config = dict(
    num_hidden_layers=8,
    num_attention_heads=3,
    head_dim=64,
    vocab_size=8192,
    hidden_act='squared_reglu',
    norm='rmsnorm',
    norm_eps=1e-05,
    attn_scale=0.175,
    init_std_o=0.0,
    init_std_up=0.0435,
    optimizer='muon',
    max_grad_norm=1.0,
    warmup_steps=0,
    doc_mask=True,
    train_tokens=88620000,
)
Each number is 128 + 24 x the weight over its row's rms, rounded and kept within 0 to 255. Layers, rows and columns count from 0. The size above them is the row's rms in percent of the matrix's.

# layer 3 MLP down (transposed), 320x128, rms 0.14, rows 278-308, columns 64-95
size [ 96  97 111  92 119 110  98  99  97 132 114 129 108  95 124 110  80  82  96 100 118 100  96  72 110 117 123 106  94 122  74]
[[129 134 117 142  99 108 155 125 118 127  98 102 105  91 172 125 114 101 134  94 112 146 108 130 142 139 176 123 102 127 115 146]
 [126 111  68   0 116 127 132 141 131 128 117 147 133 125 113 127 106  92 114 146 129 153  99 175 130 137 152 117 126 119 131 101]
 [135 140 129  97 115 145  92 121 109  77 147 121 127 136 153 177 150 101 154 126 114  93  97 171 143 124 145 139 130 116 119 165]
 [160 115 115 106 179 101 123  97 126 120 109 159 123 127 102 140 141 120  87 108 118 160  98 126 125 134 108 130 143 113  83 147]
 [134 150 128 129 142 150 135 116  60 115  97 165 123 164 111  86 121 110 116 122 151 153 117 143 140 123 139 175 141 124 168 119]
 [ 91 100 143  85 162 127 124 186  97 100 154 127 162  60 143 155 152 114 126 162 153 134 172 178 100 145 112 151 104 139 155 145]
 [133 123 162  69  87 130 118 104 107 172 113 123 124 124 125 166  98 151 114 145 127 106 108  95 117 151 154 166 165 152 121 164]
 [127  82 120 181 126 115 119 141 200 144 182 127 109 130 157 109 124 127 102 156 141 126 113 143 144 137 176 154 136 112 127 121]
 [139 127 100  76 175 110 105 133 137 107 106 116 106 116 143 170 146 127 146 128 170 142 156 120 139 145 125 119 135 115 120 147]
 [119 134 174  45 131 108 126 119 147 166 148 145 141 102 126 121 107 136 155 123 105 125 129  85 137 122 131 104 148 142 136 139]
 [128  82  82 137 134  89 117 139 119 166 115  72 122 137 133 154 120 170 145 111 101 146  98 163 111 143 161 110 111 142 108 106]
 [110 135 133 133 122 112 127 133 118  90 112 112 127 153  98  96 109  97 106 111 123 156 130 101 122 117  94 118  85  90 151 154]
 [136 206 144 149 111 139 116 130 129 165 146 144 157 149 111 128 130  96 124 133 123 153 165 106 145 104 102 176 137 120 156 130]
 [121 102  90 174 121 128 143 130 101 131 125 146 141  93 110 108 152 151 147 164 154 145 137 105  90 137 148 149 127 106 163 107]
 [108  95 129 135  85 133 135 146 180 158 149 150  57 193 106 147 146  93 129 137 100 143 120  89 116 120 142 141 125 129 136 172]
 [117 105 126 129 119 129 139 135 132  96  95 145 157 135 126 127 200 112 162 113 132 114  79 102  95  78 157 166 148 111 134 116]
 [130 152 131 164 109  96 171 108 132 129 108 111 119 124 117 105 110  94 154 111 107 112 121 115 126 122  67 160 156 132 135 112]
 [ 81  95  89  12 128 142 122 119 139 113 123 116 106 111  98 117 123 106 122 113 154 141  98 173 160 123 148 161  81 103 145 159]
 [125 110  88 149  97 153 150 121 104 132 108 110 117 110 136 103 115 107 157 136 106 104 115 143 117 151 180 157 125  83 119 122]
 [ 91 154  98 218 144 136 147 143 130 147 160 119 146 130 131 129  90 139 130 119 107 112  92 106 141 106 109 139 108 157 149 159]
 [122 137 158 118 164 177 127 109 114 151 103 122 127 112 133 153 181 136 184  85 146 125 174 214 105 100 119 115 132 141 135  99]
 [142 162 139 174 142 131 175 104 135 122 112 129  95 130 188 121 135 156 133 151 132 152 149 156 110 159 112 108 134 153 115  78]
 [139 121 120 153 130 112 188  97 127 121 203 118 109  94 138 161  76 104 145 144 188 140 121 122 143 133 200 102 131 138 127 118]
 [139 129 159 204 146  98 171 149 172 123 155 166 129 150 123 116 127 138 137 117 149 132 136 103 144 112 103  99 117 139 139 123]
 [121  87 158  41 148 112 129 126 120 138  85 129 119  97 134 117 139 130 126  93 161 130 128 117 128 164 111 155 118 107 112  89]
 [111 103 146 137  98  75 115 153 130 113 143 190  86 106 123 119 156 138 144 110 140 116  91  90 134 153 109 159 142 114 149 133]
 [147 128 111 172 117  90  63  92 133  98 120 135 151 110 111 176 112 126  97  84 133 142 103  97 101  91  82 157 158 106 166 142]
 [107 125 116 142  72 178 176 136 155 115 110 217 145 147 111  95 132 138 124 119 104 136 135 106 109 162 117 133 117 135 128 120]
 [125 142 139 124 145 164 128 130 127 150 149  79 122 131 154 149 148  90 119 153  74 110 131  57 111 147 131 151 138 136 145 141]
 [ 89 153  87 116 127 163 173 162 147  84  97 155 143 135 137 120 143 131 142 110 114 133  97  93 134 128 121 111  74 123 140 104]
 [126 126 155  55 113 118 115 163 156 146 135 161 146  72 158  77  97 179 106 131 152  95 163 118 180 169 146 136 155 125 117  95]]
# layer 3 MLP gate, 320x128, rms 0.231, rows 279-309, columns 64-95
size [ 75 109  92  91 104  93 106 112 110 112 117 108 112 116 115  90  73  97  88 113 109  98  74 106 118 101 106  79 116  68 101]
[[147 100 130 143 128 102 131  97 119 145 125 120 116 108 155 106 110 139 119 164 139 169 125 124 171 134 102 113  90 141 121 127]
 [142 149 155 128 123 126 122 138 119  86 126 139 109 121 124 133  90 138 168 124  98 184 105 130 159 183 130 114 157 110 134 124]
 [107 106 161  75 137 169 108 150 149 151 132 131 136 150 121 110 157 146 145 127 130 136 107 149 113 157 161 158 118 145 145 195]
 [106 159  92 122 143 136 131 122 125 139 138 123 142 149 108 114 161 117 101 136 153 146 107 158 125  62 101 157 123 109 137 142]
 [ 97 150 126 169 151  99 120 137 133 137 105 113 144 170 137 107  96 161 117 112 126 109 123 169 176 106 181 126 124 151 145 105]
 [ 95 144 106  94 103 134 109  90 149  96  96 127  57 133 105 126 110 151  99 118  94 146 109 153 143  84 161  63 119 132 143 122]
 [116 119 126 116  96 122 160 137 102  92 147 135 138 146 160 152 113 164 153 157 120 105 153 125  64 140 138 110 129 139 103  79]
 [101 130 150 124 157 132 161 154 109  97 112 157 136 144 125  91 169 118 130 112 101 149 119 115  93 150 163 124  62 127 146 114]
 [115 162 128 124 145 111  94 164 113 165 120 147  93 130 109 125 157 138  99 131 112 136 136 141 140 160  86 129 131 136 120  84]
 [169 151 134  83  88 137 119 133 146 163 171 117 151 149 113 111  97 134 107 122  93 141 103 165 121 106 174 149  87 115 134 140]
 [113 116 126 101 152 139 139 136 154 170 156  83 136  98 103 138  80 120 136 155 164 130 133 139 132 116 129 131 137 121 117 121]
 [141 168 167 132 122  96 118  84 172 139 145 100 149 131 140 156 164 134 109 110 121 132 145 138 112 114 127  70 125 116 162 146]
 [124 114 136 131 145 125 159 141 153 123 100 126 168 120 196 151 115 105 145 131 104 116 119 138 148 149 104 109 114 119 142 163]
 [117 164 168 111  98 118 147 121 130 163 134 140 151 141 153 147 173 105 156 157 144 133 139 172 102 108 131  98 141 156  90 124]
 [138 149  52 111 132 158  92  79 160 104 126 138 116 136  92 165 136  72 103 123 121 141 140 124 165 171 133 154 112 137 117 105]
 [112 135  94 123 147 107  90 134 128 138 145 127 133 145 101 129 148 161 116  99 140 110 106 136 154 134 128 138 189 158 140 120]
 [ 88  85 116 128 142 153 148 105  80 137 133  75 108 111 127 125 103 138 144 159 135 108 134 132 136 121 119 132 104 109 141 109]
 [117 129 150 118 138 174 105 112 126 122 117 106 141 110 153 140 140 128  69 178 143 123 111 120 129 163 104 106 168 154  96  95]
 [132 160 155 125 150 154 111 142 126 107 147 136 139 141 127 105 100  99 141 167 166 109 115 178 124 134 133 131 131 150 113  99]
 [ 95 123 120 120 101 126 127 100  90 158  96 147 101  82 169 128 162 179 142 116  76 134 111 133  96 135 130 107 159 157 164 111]
 [144 103 126 133  94 120 136 149 108 109 138 148 131 111 139 114 163 150  97 146  79 153 154 116 145 122 111 115 125  86 171 128]
 [152 100 153 184 131 164  70 147 164 111 147 136 160 124 109 170 148 126 110 122 107 140 142 144 118 139 154  65 137 158 148 120]
 [132 146 163 132  72  92 141 136 106  86 144 114 129 144 124 130 110 111 120 115 136 145 129 120  91 123 164 138  88 148 146 104]
 [160 112 135 158  89 126 122 133 121 157  96 130 136 148 142 131 149 116 122 130 160 159 149 180 110 101 137 177  91 149 130 145]
 [109 168  94 102 139  90 125 144  98 133 126  99  93 115 141 184 139 141 125 150 103 155 142 155 131 121 179  97 132 133 154 117]
 [140 110 153 145 107 152 147 130 156 133  89 100 144 135 118 113 107  87 144 142 134 108 155 127 126 112 120 149 137 130 117 103]
 [144 140 115 111  46 162 105 142 135  73 146 125 108 100 136 117 147 101  84  91 129  91 118 124 103 163 152 182 116 158 122 140]
 [134 170 149 135  94 137 118 124 138  85 102 122 152 142 135 108 116 157 146 154 147 140 129 116 162  92 143 175 174  97 154  91]
 [107 108 157  99 111 125  91 161 118 148 120 116 116 159 117  64 135 122 141 167  89 164 142 130  85  93  89 124 178 138 136 101]
 [148 131 120 143 109 141 116 154 117 106 120 118 113 125 108 126 136 140 113 124 148 148 122 119  82 131 152 102 102 139 122 134]
 [ 98 110 136 136 137  95 126 130 137 104  92 116 113 138 169 114 116 136 114 128  78 168  86 109 153 140 116 147 153 131 127 164]]
# layer 3 MLP up, 320x128, rms 0.236, rows 279-309, columns 64-95
size [ 62 105  76 124 117  84 108 104 123 119 104 116  95 116 123  79  62  87  93 116 121  99  62 114 125 109 113  74 118  59  99]
[[113 150 141 103 165 147 127 162 144 107 149 120 132 146 111 146 134 135 143  79 114  68 109 152 102 115 161 147 165 112 123 118]
 [131 137  98 118 131 142 144 105 117 121 112 110 142 128 118 147 142 180 132 120  92 125 134 113 137 130 137 123 112  57 157 147]
 [126 112 165  87 123 172 117 143 155 153 152 123 145 155 117 106 144 170 150 124 139 148 102 153 121 168 133 152 113 136 136 195]
 [156 132 131 165 125 138 138 127 139 105 158 170 139  72 148 149 126 118 137 130 138 140 146 164 148 135 161 101 129 160 131 155]
 [120 131 108 135  92 152 128 133 139 149 144 114 124 100 129 153 116 162 113 141 143 139  98 118 150 122 119 136 157 126 137 135]
 [116 121 117  78  95 123 118 120 171 108 110 149  53 119 118 159 115 165 116 115 124 148  89 147 121 100 140  68 133 133 135 128]
 [135 151 143 192 167 116 108 145 128 135 126 114 163 121 158 136 153 116 123 118 140 131 154 155 154 155 134 172 165  90 175 151]
 [133 118 130 132 112 141 101 106  86 100 127 120  91 120 131 134 112 147 164 146 140  57 128 149 167  84 117 133 147 119 100 118]
 [113 115 127 106 137 148 169 136 102 102 113 135 161 126 157 134 113 117 132 144 155 147 117 149 150  83 114  92 165 125 135 125]
 [108 110 117 175 116 130 120  90 116 135 121 115 124 158 131 103 160 136 124 143 115 143 128 127 182 143  90  82 126 153 144 109]
 [129 174 135 133 138  98 114 109  91  67 115 159 158 128 127 102 122 151 137  74 143 138 164 123 158 160 125 122 162 108 133 123]
 [125 129  98 154 125 121 107 137 143 139 129 113 145 126 133  99 123 101 161 164 123 145 139 130 100 160 146  98 154 138 125 103]
 [137 138 138 131 128 142  90 118 117 126 133 113  93 140  90  94 143 139 123 139 145 141 136 152 136 112 130 154 151 150  78 134]
 [139 140  90 136 122 106 150 111 133 107  89 102 109 147 130 126 120 111 115 135 148 152 134 145 127 158 134 125 124 137  88 101]
 [ 82  94 116 146  83 130 121 121 104 137  84 105 121  90 130 130 139 120 126 116 129 120 155 115 128 157 140 127 139 160 111 137]
 [121  90 115 116 111 127 104  78 145 125 136 137 104 155 137 115 149 115 127  73 157 132 129  86 188 141 142 125 167 134 148 120]
 [160 136 142 110 125  84 108 165 162 124 137 154 148 140 117 111 142 124 120 115 126 139 123 140 123 147 147 125 138 125 123 132]
 [145 139 145 151 141 171 114 141 127 108 122 107 128 109 120 111 119 134 100 166 149 109  93 125 149 127 100 134 139 148 152 116]
 [157 135 135 121 156 115 120 175 140 128 131 103 143  77 119 133 110 127 119 163 128  86 131 181 123 143 117 127 173 132 105 105]
 [184 124 100 120 121 133 148 142 154  91 153 104 141 141 100 124 107 119 117 163 107 121  92 111 168 143 151 172  93 143  88 113]
 [151 144 145 125 117 129 134 117 116  92 150 109 150  91  98 126 140 126 107  68 139 152 152 126 104 162 118 132 152 134 129  95]
 [183  99 156 152 139 111 118  89 137 184 138 183 130 165 136 138 139 151 113 162 168 139 162 130 138 156 119 136 124 116 141 156]
 [123 155 133 123  62 108 139 124 113  87 151 112 132 139 124 137 102 103 116 106 149 129 140 133 107 114 174 122  97 155 140 108]
 [ 84 111  99 174 148 111 104 146  91 106 125 132 133 143  88 147 134 141 137 130 105 127  88  96 128 137 125 144 134 106 133 133]
 [153 138 127 107 140 104 104  99 147 143 135 139 103 119  90 108 123 131 155  73  97 118 117 137 126 185 168 144 130 140 116 124]
 [134 162 113 118 129 129  97 123  81 157  93 111 100  71 157 148 136 135 146 120 125  79 166 107 153 141  89 165 119 119 126 155]
 [131 115 108 170 139 148 156 163 146 105 139  99 100 130  93  91 138 120 119 122 121 152 107 128 132 167 128 139 101 163 117  96]
 [135 159 166 137 109 146 109 123 139  96 102 125 140 146 137 118 124 171 138 132 119 134 132 119 142 112 151 183 169 111 147  83]
 [ 95 150 140 143 128  97 138 133 100 150 175 129 137 149 107 143 150 134 111 130 122 100 143 119 125  93 115 104 109 136 135 111]
 [126 134 146 116 137 132 111  94 132 155 157 152 145 128 144 106 120 129 128 127 102 121 128 164 155 145 122 145 146 113 134 117]
 [ 96 125  94 132 147 130 133 117 119 146 152 124 125 113 119 116  86 125 110  68 124  87 116 136 152 151 108 128 162 103 140 114]]